Weights of a small GPT-style language model, trained from scratch on English Wikipedia.
Architecture: LayerNorm before each block, learned positions, attention and MLP in parallel.
Training: a variant of SOAP for these matrices, 505M tokens.
Each number is 500 + 40 x the weight over its row's rms, rounded and kept within 0 to 999. Layers, rows and columns count from 0. Numbers have three digits each. The size before them is the row's rms in percent of the matrix's.

# down: layer 6 MLP down (transposed), 1024x256, rms 0.457, rows 994-1023, columns 32-63
# up: layer 6 MLP up, 1024x256, rms 0.444, rows 995-1023, columns 32-63
down994 098:471556528583478539520505472471521484473547521507601530475476448432413565513487523510488462474592
up995 094:463519533509547519512475545506491515494466491529508481481464473481460579507494563477544527521467
down995 093:474531478506512513478564528543501435472482434495534442514504498504492466528452522490485450540501
up996 101:451518522532517560535467477552495459502525480521440503491547522458547572510507472544506540466580
down996 102:517507468484552501455483582533441450500479520577417516456474521533514528501537462519454418534506
up997 098:503565417557506490532535517564514468477551574434472533546496516589480496476487516493480485434521
down997 102:607585473544452542494529594485555508438480427547564498466519405487550437410480568408441507477520
up998 097:486447500547538517559436517535464512531511432499480521478452554464475484502560482520517536497459
down998 096:475466550473482568422485475487551457434434498516553502514507479491541495437443486477515497469387
up999 101:547461550456464476517504428536549471480496531506500499556495480522463528484501483530497515511520
down999 100:522458481547411509562475501468453506564519594464521508429469527472482528514492550503435540486516
up1000 106:479439478476487486453548514456446429554533470485514555449501484511507484618442485475519510522565
down1000 102:536466472448555531594593501484474507525532540467496506498494562466397525528507536490487535513470
up1001 093:567552526515519469520500454491569467507461402461501519519505553582545441405488470564480490446549
down1001 090:524523545490464468536523493454514477465572436414569451539524517491498462469511522530530574515538
up1002 104:507499531529553483524492490488529523577530493522447527533462454524496593491519511429502470562547
down1002 097:498525494428550527492495525536496502457510555530392522532468502554481553487522465517495466505547
up1003 101:503461486461521480492449499470448477478390478498478502500565523518598508528468441561487462549533
down1003 100:511516442513527489518517484540485405454497543546418471501518567528495565473539488479470518560519
up1004 109:518521528434508566525496505511505561485493529432493500457547519521504530545496530481437445534477
down1004 098:549575530503490534547507530476410454534466499467498540440493535541465521457596575495462487478423
up1005 093:492431432536483546528503556524493478473535476561537459549400492443463525504527471528492467511503
down1005 104:545508503495507507570495508483519489511528515521565468504470458510499511429475461504519459542491
up1006 103:490514575514453562522509545560513507535512534461447461537490476541505458426505487556453496517493
down1006 095:504505465543473512522497485608495531501538495495461448481465496543495514443474491425479482478538
up1007 101:528485473467425511488501591434511494480417502530537477524547466498528422538516509491540487534514
down1007 107:568524488522493520528455536452559544448510494522465595487529496540469498504544420496551465549516
up1008 106:537487544550492534556497506514484485486456480475400544500478470464508458516519525453571463462556
down1008 098:416520537456515454482466540523567462483468474530430440460510558477513607485511505442586485469493
up1009 105:503535427482474474489507465461449498549531438414518528438569455507558467548389453539518505482594
down1009 099:427498504520442499529536451518506483477516515515546532473488517456462451466526488535643511537562
up1010 103:500521480548549457497474435494513518521439522567440504488455489543461564422483552416564500503484
down1010 100:447498472537562501574452513504540491523503451525468490445455518466461480463492551557519451478442
up1011 109:475531426486450432539464504572471530510451512539454506487400521433487516524427497478460515486505
down1011 105:377563499473479548565482520483463538523499513530462515547467537493461466530512506505475473477508
up1012 103:446505505454463527475486486547482476467485491503461553571449481474513538453532496544518517511526
down1012 095:510424571541436515580471500496532468547472449522523529491483479516443487465518481532537498425446
up1013 100:557511469469494480477474584476509523490566496514499528511520471534507480481499509497492518561499
down1013 102:493513562486493496441458521508436531473522468518585540418481487451539462506506512462578482495517
up1014 104:524474501484455462502453511432467500446477483471479455484475478501493498570549521560516580521503
down1014 106:483508486456480478395459477449466526432573640503456492477430450545517478534471495482497516577514
up1015 102:570497481437526562580526485512491474561531468558562509461539488472492526454524479514547558432583
down1015 105:510400519532444421539525546497554494452494457515494564456552534550507479549501526504490471488471
up1016 092:502423579553541479491481478448465556517493467494475435507449486450475505489484536469519504463489
down1016 091:520577505490485502488496540422471531510538477515493463474474552434478451451538543458463550470436
up1017 094:489459458489584514476450477524457460448526487453481441477505557535455571534561521492562532513519
down1017 087:471466538528553478538407489482513495439467523550542515519534526568452395453424463469472487493509
up1018 103:456511415510476496473442587515499590444495547502482445560466522521505538480580520520502511501465
down1018 099:483533467472567497511522574522465514465459449512567517465489586492529547474568552476499470524543
up1019 103:500509538500537480514549473503541493495497546530517528490446413485472533523537383551542484535539
down1019 104:532504514496513612544448526458507469524417460501460535556465474504480509500484529561548525473459
up1020 103:542469495501513515502522511608586555483459577485450420537537471495548491526485464459508435531466
down1020 106:439466484554516470442475491544482465530495526512478454524539559540491525447581549484496480542464
up1021 094:535540479457555548441566516499532459434445470501575521424514539516479471493454456506466465497514
down1021 088:492468502552530458499501546465494468474482488436528537542508563448511481571483504514540542512476
up1022 105:481521533439509440531469479421531486490560424470493563498504490424535488497593505468504571511579
down1022 099:486447462543487513548543485486466502580599473461513541512510515480454446431518492491524551573444
up1023 096:478405571498497533556486422512519519486539495511472532475526588489462495435514460498517529535505
down1023 092:409517472397561515490470500499533477491500574545573498510478456463574560509506575463515515448548